config.yaml
n_layer: 10
d_model: 96
n_head: 4
n_kv_head: 4
head_dim: 32
d_mlp: 384
vocab_size: 16384
activation: "gelu"
norm: "layernorm"
norm_place: "pre"
norm_eps: 1e-05
positions: "learned"
qk_norm: false
attn_scale: 0.177
bias: "none"
tie_embeddings: true
parallel_block: false
init: "uniform"
init_std_qkv: 0.0397
init_std_o: 0.00768
init_std_up: 0.0397
init_std_down: 0.00443
optimizer: "adamw"
lr: 0.00266
beta1: 0.9
beta2: 0.95
weight_decay: 0.035
lr_head: 0.00672
grad_clip: 1.0
warmup_steps: 390
schedule: "wsd"
decay_fraction: 0.887
decay_shape: "linear"
final_lr_fraction: 0.0
batch_tokens: 16384
seq_len: 256
doc_mask: true
train_tokens: 182200000
steps: 11121
dataset: "wikipedia_en"
Each number is 128 + 32 x the weight over the matrix's rms, rounded and kept within 0 to 255. Layers, rows and columns count from 0.

# layer 4 MLP down (transposed), 384x96, rms 0.145, rows 161-177, columns 0-95
[[131 177 140 106  93 131 185 102 183  99 119 159 152 113 144 130 109 109 125 167 125 122  86 126 105 176  95 150 121 146 115 131 162 154 126 109 111 101 133 154 100 175 162 102  96 130 128 112 113 144 109 137 114 123  88 157 137 135 125 138 171 113  62 154 105 135 102 158 144 103 143 105 155 171  81 155  82 150 151 135 139 139 151 143 130 153 127  87 148 121 127  53 102 111 149 106]
 [124 147 134  70 149 107 148 141  70 142 132 142 115 105 110 123 119  96 135  97 133 114  74 117 111 101 106 152 149 168  87 136 114 129 163 115 113 202 131 136 131 115 114  83 139  81 141 141 155 133 123 190 127 102 116 142 191 128 143  82 121 138 212 138 112 145 159 172 150 112  42 107 117 108  78 156 140 131 218 136 173 160 157 119 174  52 182 103  92 115 129 121 129 154 127 122]
 [ 94 135 169 144  97 124 133 146 142 118 112  98 112 140 152 104  83  58 130 135 125 193 130  83  86 153  82 138 139 150 126  88 143 141 154  74 160 115 140  95 126 102  76 121 158 132 146 148 147 110 147 114 112 141  99 110  92 148 186 157  76 149 136 133 148 143  91 145 100 141 123 141 115  64 115  80 111 137 175 125 155 128 132 178 126 184  78 178 161 129  92 154 140 116  96  97]
 [116 155 137  66 128 118 113 143 131 145 153 150 119 147 120 129 130 133 127 169 167 139 153 100  94 106  97 175 146 137  49 117 181 141 113 148 111 120 131 150 116 140 101 125 144 121 166 105 142 106 133 154  76 104 138  69 153  72 164  97 174 123  65  86 100 144 133 107 113  89 107 109 196 149  92 133 114 162 136 136 102 160 106 124  93 168 136 117 145 151 128 153 177  91 104 149]
 [ 77 169 113 148 159 115 147 123 113 110 124  62  82 127  92 128  94 114 151 111 101  93 128 125 167 209 134 117 153 184 196 146 148 120 139 148 178  94 108 135  78 149 116 107 163 112 121 129 124 145 173 129 163 142 186 110 195 108 132 109 248 167 116  99  97 130 117 110 169 102  90 121 135 124  94 146 119 117 136 150 124  89  99 103  82  87 192 150 123 120 120  54 165 132 149  61]
 [102 212 143 148 125  70  92 124  79 141 116  95 145  99 170 115 150 146  90 147 126 124 171 113  96 226 143 144 178  89 134 143 104 142 154 151  65  97 158 139 101 114 146 157 113 148 115 173 167 129 125 183 157  77 159  91 155 133  86 147 134 172 131  99 130 210  90  80 142 125 118 114 212 114  70  80 117 144 118  47  97 171 136 127 151  53 155 142  90  37 110 165 101 133 182 129]
 [120 121 136  82  73 131 120 102 187 116 188 113 127 173 143 131 127  83 121 110 151 113 104 148  81 184  64 122  90 142 150 204 169 129 131  93 183 114  87 150  89 133  97 145  85 158 113 174 186 126 140 110 105 119  94  86 145 126 132  75 185 117  85 113 170 165 110 146 175 117 126 153 177 149 104 147  99 108 138 130 141 122 139 140 119 125 155  92 119 107 133  97 114 128 160 148]
 [128 130 149 102 162 101  85 142 164 131 128 155 105 107 135 159 144 125 123 122 118 113 147 128 145 118  89 143  96 162 108 143 145 137 122 113 157 132 143 157 103 142 108 129 116 142 143  93 167 140 136 155 136 121  91 158 104 168 108 126 160  92 110  83 145 130 128 130 146 135  92 146 176 173  97 113 101 119 127 121 120 106 142 144 174 136 119  65 147 164  86  84 117 145  91 100]
 [114 119 155 105 162 129 126 148 122 124 157 131  77 122 156 109 117 112 124 117 144 146 142 119  80 124 110 116 112 128 153 135 141 128 131 121 144 164 136 132 112 120  86 117 116 143 123 116 132 136 156 111  94 100 128 102 108 100 157 114 114 155 139 135 155 145  99 113 100 147 100 114 187 151 118 114 161 124 118 162  97 101 137 222 111 105 129 132 131 119 142 138 146 154 160 114]
 [135 102 120 127 134 147 134 161 145 104 126 110 107 115 128 118 115  52 119 150  86 145 139 131 115 116 110 119 139 145 115 144 127 113 118 142 120 101 146 108 147 171 137 145 144 167 146 132 108 115 104  99 109 116 147 130 136 132  93 153 124  99 140 111 116 106 109 101 168 118 178 108  80 130 180 113 142 110 185 111 116 145 160 157 159 131 136 122 114 155 142 101  74 119 142 148]
 [ 94 160 157  67 120 114 172 109 231 169 151 142 125 125 104 125  70  61  78  86 146 174 149 126 197 120 131 100  76 102 124 187 142 115 171 101 178 151 110 139 101 155 146 139 108 185 121 124 150 118 147  91 152 167 117 163  78 100 124  97 155 139 130 148 135 123 136 123 127 100 130 137 131 138  90  78 158 144  85 118 107 121 194 143 136 104 135  90 116  96 130  98 140 121  91  48]
 [132 132 130 123 162 129 132 120  90 119 149 139 132 140 100 118  90 109  86 156 154 154 139 102 107  74 113 137  62 171 125 115 159 138 153 138 169  85 204  79 176 123  70 119 229 119 175  27 117 131 150 139 126 116 162 148 146 118  89  96  93 137 111 158 104 177 155 113 159  59 119 122 160 135 169 158 151 123  89 176 135 150 116 193  92 169 113 125 134 125 111 155  87  79 108 170]
 [124  85 150  96 127 144 136 106 120  99 128 126 134 140 111 138 108 136 117 122  84 117 120 129 121 115 105 154  94 121 152 100  75 136  96 109 114 141 135 143 152 139 145 131 117  89 121 181  78  92 122 176 178 132 136 128  83 122 167 133 156 192 149  95  90 106 102 145 172 163 129 124 158 153 137 173 173 101 117 147 120 160 100 134 198  89 117 135 139  98 127 173 154 154 179 102]
 [139 110 105  89 127 141 115 151 106 131 111 137 165 169 152 135 106 124  91 100 154 131 143 133 159 102 141 133 123 100 147  88  73 135 107  97 134 160 167 159 120 126 137 134 128 150 127  76 155 134 129 154 175  74  79 159 130 118 126 113  94 161 103 130 138 142 134  98 111 181 118 109  99 140 130 162  97 103  91 148 115  89 165 116 183  45 100 185  42 169 164 179 166 208 131 130]
 [ 97 117 150 103 168 114 145 118 154 109 108 112 133 141 159 194 128 101  93 126 151 114 147 138 140  78 132 129  80 128  96 135 149 127  94 160 116 132 133 156 105 139 147 106 122 146 169 100 139 119 139 144 112  59 147 113 149 132 136 152 123 141 117 115 157  88 142 117 124 113 108 112 121 101 140 146 115 121 104 135 136  90 135 159 139 143 133 140 164 101 142 177 150 154 162 118]
 [124 131 171 133 119 112 154 104  95 181 139 100 122 133 129 158  78 123 149 128 128 169 112 123  91 126 145 158 124 139 105 117 128 128 178 157 127 101 119  98 136 123 154 161 113 106 132 141 107 144  94 134 168 180 134 142  99 137 127 135 120 118 137 123  95 141 129 109 143 138 115 143 106 102  83 154 111 114 163 136 141 111 154 109 110 100 135  99 118 141 145 128 143 132 167 114]
 [150 149 105 131  96 185 119 114 115 148 172 117 157 130  90  77 140 123 138 138 129 104 155 116  94 141 104 150 123 131 119 170 121 138 151 123  92 118 166 177  84 124 114  90 119  74 162 105 175 123 140 162 137 130 141 120 156 143 177 140 118 118 131 127 178 163  65  88 144 114 146 112  80 133 146 129 100 123 138 164  87 143 141 150 136 130 130 141  98  94 129 138 113 164 103 139]]
# layer 4 MLP up, 384x96, rms 0.167, rows 162-177, columns 0-95
[[127  95 151 114 121 176 126 134 173 152  79 117 121 146 192 124  90 189 138 190 125 115  95 163 144  71 155 131 126 179  88  78  54 102  86  78 159  65 167 143 137 194 160 119 131 140  95 154 172  86  96 144 167 141 134 104 167 130  59 121 140 170  78  98 118 124  94 157 156  72 138 110 162 147 114  57 124 160 115 113  86 149 144 137 113 183  83 151 147  93  93  66 107 183  71 158]
 [147 164 121 119 135 149 145 151 142 123  97 172 148 114  98 127 144 218 161 127 103  92 115 118 108  98 145 147 120  91 158 108 110 128  87 137 137 143 126 125 124  85 140 157 117 118 147 100 101 116  75 180 132 152 111 142 141 140 117 100 163 142 103 164 134 168 158  79 114 122 160 145 116 132  62  84 128 152  89 125 170 110 104 112 172  84 148 124 147 151 100  96 107 150 154 128]
 [133 150 106 128 133 186 159  88 126 163 127 108 108 132 112 124 120 156 169  95 128  97 107 105 157 176 159 136 137 125 114 118  76 104 144 151 137 148 146  71 110 152 116 124 138 123 146 113 106 165 127 120 156  93 123 137 191 177 120 134 113  96 112 152 150 120 131  61 150  90 185  99  91 114  83 146 122 134 116 116 188 121 138 122 168 110 150 161 103 194 121 111 138 144 101 106]
 [ 96 115 105 158  90  67 168 123 112 141 148 152 172 157 126 139 167 102 184 107 160 182 120 150 180  91 123 127 127 129  45 163 112 109 152 114 101 121 137 121 164 122 157  84  83 116 139 116  88 133  62 172 151 148  78 108 122 190 102 147 125  86  52 189 143 136 104  95 130 104 110 156  99 122 130 141  96 135 115 111 169 149 167 143 148 168 106 149 127 129 147 126  89 108  83 139]
 [141  79 113 170 130 158 161 119 207 181  92 181 104 101 197  73  85 186 103 117  82  92 152 201 122 108  86  83 218 148 136 127 132 101 127 140 143 104 127  98  98 184 153  97 113 113  90 154 124 132  78 114  97 175 171 144  86 141 127 133 125 146 164 104 101  72 156 141 149 138 111 127  94 131 135 166 101 122 110  95 146 116 131 153 117 106  60 173 173 104 170 118 161  59  76 207]
 [144 121 114 138 135 162  91 151  67 117 120 107 144 106  98  96 190 127 161  53 104 119 126 122 136 132 198  97 134 109 131  80  84 113 161 153  96 135 132 148 158 124 139 144  79  81 139  85 115 138 140 165 123 103 140 130 146 151 141 155 100 170 133 134 147 116 172 125 149  94 141 113 123 129  88 131 144 162 109 139 150  87 150 141 126  97 116 185 138 153 126 116 100 127 115 117]
 [ 98 114 139 156 129 119 145 168  90  95 105 161 135 138  88 138 139 149 140  97  97 158 126 140 163 132 159 100 119 120 191  80 101 121 149 139  61 132 163 121  98 116 169 115  95  99 164 131 104  92 125 105 171 151 132 149 108 125 112 126 118 150 166 140 112 134 173 128  89 160  92 140 125 106 109 126 151 153 110 147 156  69 147 124 111  85 100 192 123  99 122 114 140 172  95 206]
 [114 160 163 156 114 148 116 116 131 121 101 125 164 120 140 146 117 183 144  97 118 116  99 122 148 167 121 115 147 105 153 119  90 141 118 143 102 110 122 116 118 112 155 139 168 148 108 144  92 116 130 161 144 171 146 139 100 123 114 122 130 165 121 154 132 124 152 116 140 155 137 138 103 103 116 135  87 152 137 111 129 160 125 100 122 137 131 125 134 154 139 122 107 168 125 182]
 [156 131 134 142 123 160  87  97  93  94 105 128 123 163 143 116 142 129 149 188 118 118 106 118 158 172 129  44 150 146 129  98  92 120  90  89 136 164 121  92 135 151 138 165 146 158  69 157 121 140 105 146 116 128 146 124 110 130 153 142 140 165  92 147 107 149 195 100 137 114 169  93 138 146 112 104 103 167 138 200 109 157  97 134 100 156  81 132 123  95 131  52 139 154  98 171]
 [152 128 100 140 155  61 196 142 190 140  93 125 122 140 150 168 111 184 146 128 111 115 125 133 111 164 119 139 137 168  80 130 167 137  48 141 159  65  99 141 130 117  67 127 128 148  76 125 139 143 135 118 124 114 173 166  97 119 110 128 130 111  61 161  93  77  81 122 130 112 137 165  61 163  91 112 160 127 128 129 115 136  93 146 143 126 135  85 173 121 159 147  86 148 114 149]
 [128 135 131 129 125 136 112  82 121 183 126 148 150 109 139 173 114 187 182 133  61 161 122 213 179 120  36 114 109 131  58 166 132 103 106 123  98 140 149 129 129 137 110 152 131 117 177 100 106 132 159  94 106 108  86 142 138 145  68 146 120  61 165 150 145 159 126 126 128  84 122 136  67 112 123 145 127 112 138 116 154  81 140 151 154 144 128 168 102 160 157  74  57  86 134 100]
 [120  63  98 161 173 149 151 135  89 123 103 148 150 115 110 123 105 150 182 153 137 140 125 134  99 174 124  52  97  97 103  92 108 121 165 136 136 152 118  54  85 128  96 210 119  73 123 100 103 112  97 157 177 185  94 101  89 104 152  89 126 242  48 136 130 151 152 129 135 154 138  95 131 146  99 107  99 115 178 181 144  99 132 150 118 162 144 245 144  94 111 115 132  98 135 111]
 [ 82 119 121  80 125  95 175 112 146  94 120 114 148 168 120 143 127 120 155 156  96 104 107 126  72 165 146 144 147 135 171 150 148 145 102  89 142 103  85 106  97  82 145 161 149 143 114 119 107 163 111  84  85 156 145  96 126 174 129  71 171 148 101 162 157 113 159 112 145 119 142 157 152 156 115  72 109 142 150 107 153 175  89 129 113 128 133 129 138 137 125  69 125 159 133 119]
 [176 153 127 171 140 174 103 120 146 195 117 189 122 107 133 104 130 102 145 150 126 141  71 124  97 116  93  64 162 123 129 138 102 108  88 135 176 134 113 144  75 119 118  97 140  76 163 153  89 113 108 167 166 156 127 110 137 193 142 110 129  93 155 125 150 106 151 146 130 126 144 137 102 114  99 145 153 138  88 121 192 132 146 125 162 119 104 145 106 149 128 139 142 168 138 139]
 [156 173 133 106 147 116 144 114 122  73 105 106 173 139  80 107 173 114 182 126 108 117  69 160 118  74 193 105 129 162 104 137 136  97  88 117 140 137 163  62  71 143 176 132 102 110 123 171 133  90 157 125 175 125  86  96 129 156 118  72 107 154 122 134 176  98 146 163 143  76 164 122 143 124 100 146 123 161 104 161 145 147 126 127 115 150  80 173 108 133 138 113 103 135 108 172]
 [131  61 140 102 145  98 196  96 140 102 126 146 115 133 107 120 214 171 222 143 128 168 107 171 109 102  80 138 103 136 111 170 119  93 146 115 103 138  91 144 116 136 101 122 163  99 142 110 100 123 132 172 158  98 123 114 165 159 101  64 155 106 135  85 127 115 128 137 143 157 165 143  55 135  73  80 148 134  72 148 180  93 120 129 122 190 116 152 130 113 101  87 113 117 184 134]]